{"vocab_size": 8192, "norm_place": "pre", "positions": "learned", "bias": "all", "init": "uniform", "init_std_o": 0.0, "lr_head": 0.0024, "final_lr_fraction": 0.0, "seq_len": 1024}
Each number is 500 + 40 x the weight over its row's rms, rounded and kept within 0 to 999. Layers, rows and columns count from 0. Numbers have three digits each. The size before them is the row's rms in percent of the matrix's.

# layer 3 MLP down, 224x896, rms 0.119, rows 0-99, columns 384-447
099:515564467449510450492521473493475489535519474504510511492474490458455480517511496515486488434525458558460484499467494488501515481465482519515535481489574484461471518515489434476486568529502591
100:556443426541515553487500499432664452447525502561483496454540495503542584512503454494492538493451438547489588572456559536490504505554534469512557455547505467441411487454575451550491539438548423
095:553506514473491506430579448495501506529493429480509562479478540484573437532443445505542497467507492435504519509436499508396546468493536496527483484486549430515580561511488515549499475432453528
100:579598545530453474496545524520495499509542467584485468447518523436422500532570478541513509513422468469514431431521559548439548442531595484462519490460494520502535457500506507521468460436489579
096:474493432560458562504422548471494488407501515512497559497502525494536537531513537438456497473557471514528494499509454450461575509439504412494468564499472489504448523501452518455461455503491407
093:469493537550571450453476445541467536509527548498470588566412500449477537548444485472477468522603447606512575395535504544526516520518510516535454460539462482470497434507457531549488440511475502
104:437488509518513446465545511505456494396570490478499476431492491498469528550478492567534498500484503548484458481488386455541471496513495491501535486519556526510513472449489486551510468523470464
102:537582462480498482416501540493468519523502531463462537432500614544447499540496576538502444447482494458560514553482299488529522541499541486494506547472553464536519505470549470460517421529483554
103:455389593514507487527550484554440488487507491544442546419498494480546459545490549415451422531531501485504559547464445516528471523518453480556534480517492431489598509505514551382477487500461622
097:482568466484536580525415481488506484505395413497576454494509540548545554511605566505607568503530497443520536508520458522498498518539511445457507495551385476544507517477485451519509461459463435
105:411484487511517425477487436639542500458459463527558455470560471521523474425541513553410535534479459510505498614462508542521519474522464525445517539495519478463555519491521536471524584542553605
101:469516504471534439427526446476482588501564530460476445488529448520551470492514463522452542441570536484462558474511472488522482521492470499474461490440517534535543494547513509438521502494489544
093:441454464503594448519553473446422524463549478532522479549513505540556487519486484452548504522498518496510498481509496449477502515528513476455485505505486482552454478494576473461457524492504538
098:555499491511547498475464495522515508398457511485506461500504554504501426451491587518525462532543537499581618485465515458561485520491469459513531532561478466496589461461381516484488493532486591
099:560551591594486499537426537545529487507471449434500526548457483535502457497518492445462587551480520496514462543543426471540510501607548455508439463490515475491487381533567515529521483477540458
101:515560438464548461552517473435566491433440522490505511476497470460526458518538482432480481489452499462478550534451525413528476532513543523444510508483465465475491499481534565498410525481437548
103:452613463502545441474472490491488524576451446489476499512499503539515507450508453524543462524522514487562609507493501466482498406510426506461534462503514520490405418510549462486468529503502381
111:443490469513520507459477517510477466490519552550548463531547435539503491457539477522517496487526522447514546545466443487483499543564484481535501487454526457403509525492450473512496529559572444
100:558448482593433551518546496457561481573503571412394513411511485479495471488423534470543535482482448552523547537484606506474488497443537465468541510517511491412526526477496481520491555497511434
098:471446458507520495468493455449402451498543456460596503541464490510515503483490468567577450542497529488434505435500547562480537481506452522475553538429468481507494499529431471465492456504505502
100:549499402531432475449514502469508431467533519493466544501443506462534502473469542548528494424478551498475513524504427571494477477519457515496407528546565481505459518498544452491561523502487484
097:548573506467509509581461428442549479408460519607493463544463546541498495482545493564480490632503510513480528467491537498534481491452524525538583459513537459447511542548516499524517624485456542
100:502476494433424505514481483518505564379474489416537464493441501461491487559532470497477478506524473565443523558490534500433462507489469497519508551494485498500472515467512529503481567473517527
099:500591496509416594407498481537551508500559492448518526534497510433587543542479505450520594552517471484460446532539443480528507467472472496495470537532462473521596512436601549561448436468508572
095:444488553515524522458447476572399514508532474526511548531460510562543527527512467458491495434503503406490435516507598484514461472543517459495530478473473477462500508491486509508492515478526491
099:532571521506473515501486499538552481503521484470520526545535498495503483527430558505523473520519479516488501442532557536494531537507490433521558516479468430484531561555531487498531484522575418
089:519534584471496512521490452496499526498476577460570562573496504500495487502502448567497427542512529499497514416509523462469543523590487482496525530528513545481516483468339507552549525514480516
099:473493483532500510456577512516593551532505468525521549519496577531528516482543562535563415520473522536487516489533529421541543499417444456466513505478482449522490474461495503620506483532442462
107:564491537521535487501501458476533491401454542447505506510497485543442531460523587425504500500499516588492515500535479530508518499493485515529484571545506477495454492460473453519450489533441591
104:500448402541519465497495516583483524491536461475497492493462461551540452485561518469532461430497522475451443467541555555534503479483520471533511508492494439478489573464505590533466446557490534
103:435540482434514496577509415544505515458452446472506496440457474562466518543516532505501461529518511495511495508561477440525474461501482530489467479564366518423437457458453500516538456476508475
097:469643474500577484477518458505504536508464426572555553445422466539442460477483491481505564524532471515556529507526455504493515512506544517516544467447516548530507485484537538461556509503499467
100:652504533478516549490588496505565513568463471522520495386557475486506485458582434471440508496516533511540563514552437476542441490514508504535592513454521506529504403430532476527515504535563579
105:549607420481517471503449503443465509532427546520476506610497509429512545532481479505489492498580537544585483478461470523488471559525402504534447534455442492465614502519515448500545476461482514
105:525438446497481509457500498444501512496558507482460551517476518462540461473478547555567515548571422463439533543505458494495488492510465436526468465498512465490533508452510496456477551459546460
100:535498489517495488506565490417559465486539481482570469447510557520476514480489516457479464559480547602469420531549448570423472386515521529488447525434533483525481460564501579510461548510456524
098:437461489537448500519505543505529490545466517461454498481466499565593477473516589489504445456464459547503470491539478478470547502507522529478495494521495542585481433462399521530528521548500591
099:502534527532431477470487554516498517497465508472532474452434515548551530423529469479469452466469479522548600457489446507462588485542424515421482515526514450423508486506507485529524458477565476
100:475478489441509494533466480451512466563587540424498525541506494462448570446477504505518525534477509531466478565464454528500549458470524521494484456509506478530420414547526578532549581506513542
103:560514500478449498487548429479570560501517489518505476503490530528499535565545471445517498443399550540506458587517452545420527510428474545489558513481503489490496623555493468431489470501473438
102:440510491525499506543539506548511500533547577565504518462518534486506494446479434505401535497449479450443395501494478511528496535493488437454547466510499510469477519510443501547512504505509474
105:461427505556485488435506502429474468443533480456590548466446524577510449493499481514548534512484443493507524481503621461376466467494453596492506546576568467570496576461492461492515493527475489
101:527527590505538565493541479484491463480478425506579551552424486476472452511566536554517458556583513555578478486541512462482418474483505455543561569506552542545546491434583512481480498436509586
099:460520501452507601579366539479451544500431502512495466564427529551477504531449483480467552477507541467483518512472524435405520513508447523469508486501454499481547502496484474527518416438427427
097:460547561485474476498438473483550460518518433551542479478546501476504466458433589539496476582446494454563464543511460493483460498453490522545582487543414462536486437453403490568490521484586503
101:525535389540489547529533531478521504488482496548560504504489503427515563502490502486456495462416449574487471526449529484511557533495469531476451519450484459589483593529446534486556477445569438
102:537542499581485487414449484532494485440541468531504447535479550464453494563535560554498441554447457562503471452516473482436526459485543500499531553466524465508536509501468481480506412502441499
094:490418484544461521494466525500525456470500548510421533488507513421435531523519513485545537434452484561480541500515553495490517530437456544514509601490528570549534530424526494522429425516533553
098:521444483504468467518518513490387469499468496537498556376581549530475466444453483509439487448500498554526515483552458428453466506491517523495539558427484453509483387475508514513473498608558433
107:529459500471595450460448481529552528443559486494514588460531523466581519493533489463520420576493456535525522526503482491496511604526524485534510435437517501570450628548541500550492421493557509
095:539621426495603530469539493492545484532530458406513498466445519487570469500465508528481507510560533528493581469490551494505551464454507493412532487561442543455563514499405500479479427466522472
099:603495475560501542397452555478430438489518500523554469502471480539507525520472448507485456542584469500498561411515608511427468536534535466521457479506500523557459575454542479478509511470494483
105:536485451450486548501602547488476482425413501500505464499485530511476539486506460557386519536526549520481464412498505496456578456552467460401518525506523500485437506487495514488492547571428557
109:486560497473546457592493522546455464436484502446466517430458516508516501483407510484532485499509547472523474511529520480495430468479473551521482511451447541534519457528481573391506517483501494
103:464483448501460486373506508529514514493495505546437559524474457557577471494443497495473506526501572535502516547475463492512462481490508493400495516548605510517471499501508498557496467456571508
098:432539508504543465496491512581453484496489475472450438553523501550498508477531507507490427506503458480492557449482476473504513504535574524499455455557549541417479530545532504494494473523493387
101:591480493497524524497472517513409465556478468522558455506497479484535452482425514461451480510505475516532437534519564510505507551508536441430491576522465511506535497508487497491540486516503477
103:501468512448544509428526486494607498500495512459577485448494530519581467458479597587469522589611477488468613476545505476591489510484546504549540455487508436479527500523495486463458556480501496
097:542572493514477484502532514494478504510461532469502420496527524456570462511576544474549483401426491459481466500520546492570482502516463531510523524566519568558571440500486433492550541505449476
094:555442487460545422508480514567409531453448499532494579524513466511530477515549561513482481540475513516603458548502476508554441542489495570496467529473442491514476520454502510422525546508494466
097:488520539548456539505496507441544507431548488547537473496492539487430484537490505516455463444551467520466450481486531494513455469489494460469512450476472525480513568535529436425525487557546544
102:489461476490529492520515534544544454543531459502462462522501493533498490497474442499572493458505492530520488477460626516537493512481509484521493467503479481478545498567551494464454513420510564
096:490596440471414475561500435482486523477512465485507613512496509451520531602534457454483430531488523443531537543509568529458514464532484521472527454434421479511456480485464525443501551462481542
104:456464503487523491497513456518533556474501492536522448450512587437509507513519451426543493474458498470499572565516592543475465515521551576542560493465471441434524516477499478450451522447524429
102:529527511565473500584477542481481549512461464545485459381495570495488522492526530476526464523446501508503572457510521463555479528536472494459510504468518513572465479516451479445442446578547477
109:481514512544447512570500495531591486490504545432545523530529493542501470535528591565620545491528474492442416515471530502616530497443541524504526501573453499416533590423494490433540524474550463
097:511454473429505449550528482495511533478487588527431461475407495487556463500473514532459521513498530566500429532512529536597442472507619515426458507437518452519539541450517492499543478536507528
102:524553454502507504569460532609679459514500401505438518415425513532511501495520444558493516525482488522426405466551577497563513487497515506443584492534475559437477481563476547611554528451440477
099:503430498585558501533516531421465473430470541502486456476516464540567454519479554440592469405459482534454474478584425461481440535517473495421536470473541451533495619479593515436441489458482554
098:547481492510485477531439530495512536346481448562534509557479497524460519524496504501496449458484474458523540552539432599483541461423481453466460570516487516539451597495534534512488438469508476
102:502511515491501481576517497529497484586529508488463479481533520472522511538591501503492530517442520550582569420463547544483460465460482512546506413503467476473457478528538477540454489549442466
096:486525508543498519445443545485540509557511455461524563439485508440492524449508540547490540467534480476539453495484509478497461452444564456484446467494498495554493507409544457544501524464483454
099:449554564503473517454546476546457443446519507461475476575511464496526472445494501441561471482528535454456544505555463506554466492438500498471495517554459484439540433609518493569482485439454423
093:566555507537512464503521529452679518506531483510438488572543584529487453485497571501576500456528513480487542490519470477532440449502516473443458563490531401556544486486518551541556516515478497
104:485421512466500479479553466456462483402553435549457464515534518548474536456445532529512507497534539554511511488441506454493479446508436458530532480514570517515464417553550484503496564482554459
094:529499528501570498509484509486520504490438374541457497465475515448525552558490526494528466534541527586480496588480460530496534569505441459544480547464514527471532443472476458497537438533457397
094:437653491541473503463521519449459462518513484531491537439454465491503483544455554477532454465491564427524478465502595413536473449469532504492449514449471562490529540500558451479475412453489453
093:468522546524553411529496531472583488519443536451587510572505455477529497484571487541538464435535470535509504530581478495504482517520422433461472499548475567529456526473445570486498461513474590
099:480513450491394454403515550535495488570551470549511550503515516539482516458537493462465500524514517404515538471516501443546488476485474500533450496441529497508567579473520513530527496475566510
103:496469570564487500406532516504551513478532575502582514424547590498510513414504457507467568565492556497493583467528480446561488465469466503512450440449490540533510528455503509482434493495504397
093:453418474491399507562457391491449440575513519509475446428517518432466503565449503526570480540566501419606519484547449486518518485495504486487456492445584523534474462583488476429463545515459525
098:512467537522430533531495534519447482546619444537517449590493482415472505521560481450470515431503515577555496492501513541481485489469532428502563483558464554474535492459579482610544453451410464
101:492528539476448438448512485488576516516551485459503534484497524490448542459435491526436485528461494485485524518495529540480541528455528465450452512563510409499429458494532531554519487487440418
103:470572491533578507512458491471462477581449546437462418509482471569515448468479524506548505505468462519500534443468515557474502456476477514461502485497455484573514479546526496505452445467500543
106:475550515477422547480473424515534453498506498450469497492515488512497505533504506486502439559506517520492524506467506540479481451532494480506509538516452466512448453451516461462493470521505443
096:506515500550494471539438485489505581456513503558480495472555505473470445497501449454455480514510498566501579455582512476487453532496490529435479530494517473498512612550437423500490511553455487
099:461514469512504501522421459541498444541497471483556494506550523492512521479483480528434488527526513475573519476488539467480417542489477546490467487428462524446558494444550491577461538521504480
102:481557514500506520538478498540577496502454498433526435492579550447449523502486451497504472405465537469506464491531465422418484490490601497522452553474464554432522568470475516439457574497514416
098:467500525491391558469550511500496482552488520448518545551564512488535434493550498484454506477505513443486514478544456526499505562544574510509442522439497522529528628527536501434525492526496511
094:489431509530437482476535521535530529463475541516524520478481478486577542514529493524462536502453497565517502457494442420514463497528487464486493491495475527459488515461492502410549551451498471
103:574461594462534497551486499502513451473502511512551456552487492465498520527493457529533528464525488521540593497575546565469486435453437498609539485547594461467525484560505481489539531509514477
097:496481523471599440479458532562500460567492521476558533549476498476537539500538522483526509487566517503510479513482548576486508510500445466442488493485510508512552439491441434448426561443455472
099:544476564453522515530536483502495523448438529472477532525495580467568477482520536502549478484511524505541476455493509519483472476536468544501448529546470490523530484561539558473501515498484472
099:466516444525440477528450456538493471441484487554488453505585510445513439545490421532490556507511455495416478515531571558481482461531534509469489467513442536478482513472548517490422490455473463
108:476492531544444531523536470448544507514483513517545515484452564504553499522436501469469553536532503471546579453590487531424518468513475433527454548549529485552565495513470462439444494488525493
099:542507530489444521461533471482616582527498448489535497544488534474484596490497511419454560554455533505432449513487485540486474503506437487517525503474522498472489493511496494527581446548489504
104:520544572512511509474580524580589535530514477584504543552582453510511472500475515516502460575489470428508532490456530553534541530433463507476444428589479534558514534477636557530522523487524536
117:503555471462434535544523574456452448520513488495451516528517440480422449502493503437490535449529475483500485475457452574586472503534505508519544508536451479439506540500464512491590516503371552
099:427400513492417493543578452479536524522540540523525463480526508525529453508487474431431509530500510496512503545561538449494554512515464571568554462515440561435497545585443489432523570513505534
091:500522458480469510553454493489511591543494505603500536468476471453556559466550474454565518517501498562597476481431469563530533596406510544507530465460529519436533519458431515513540448553430430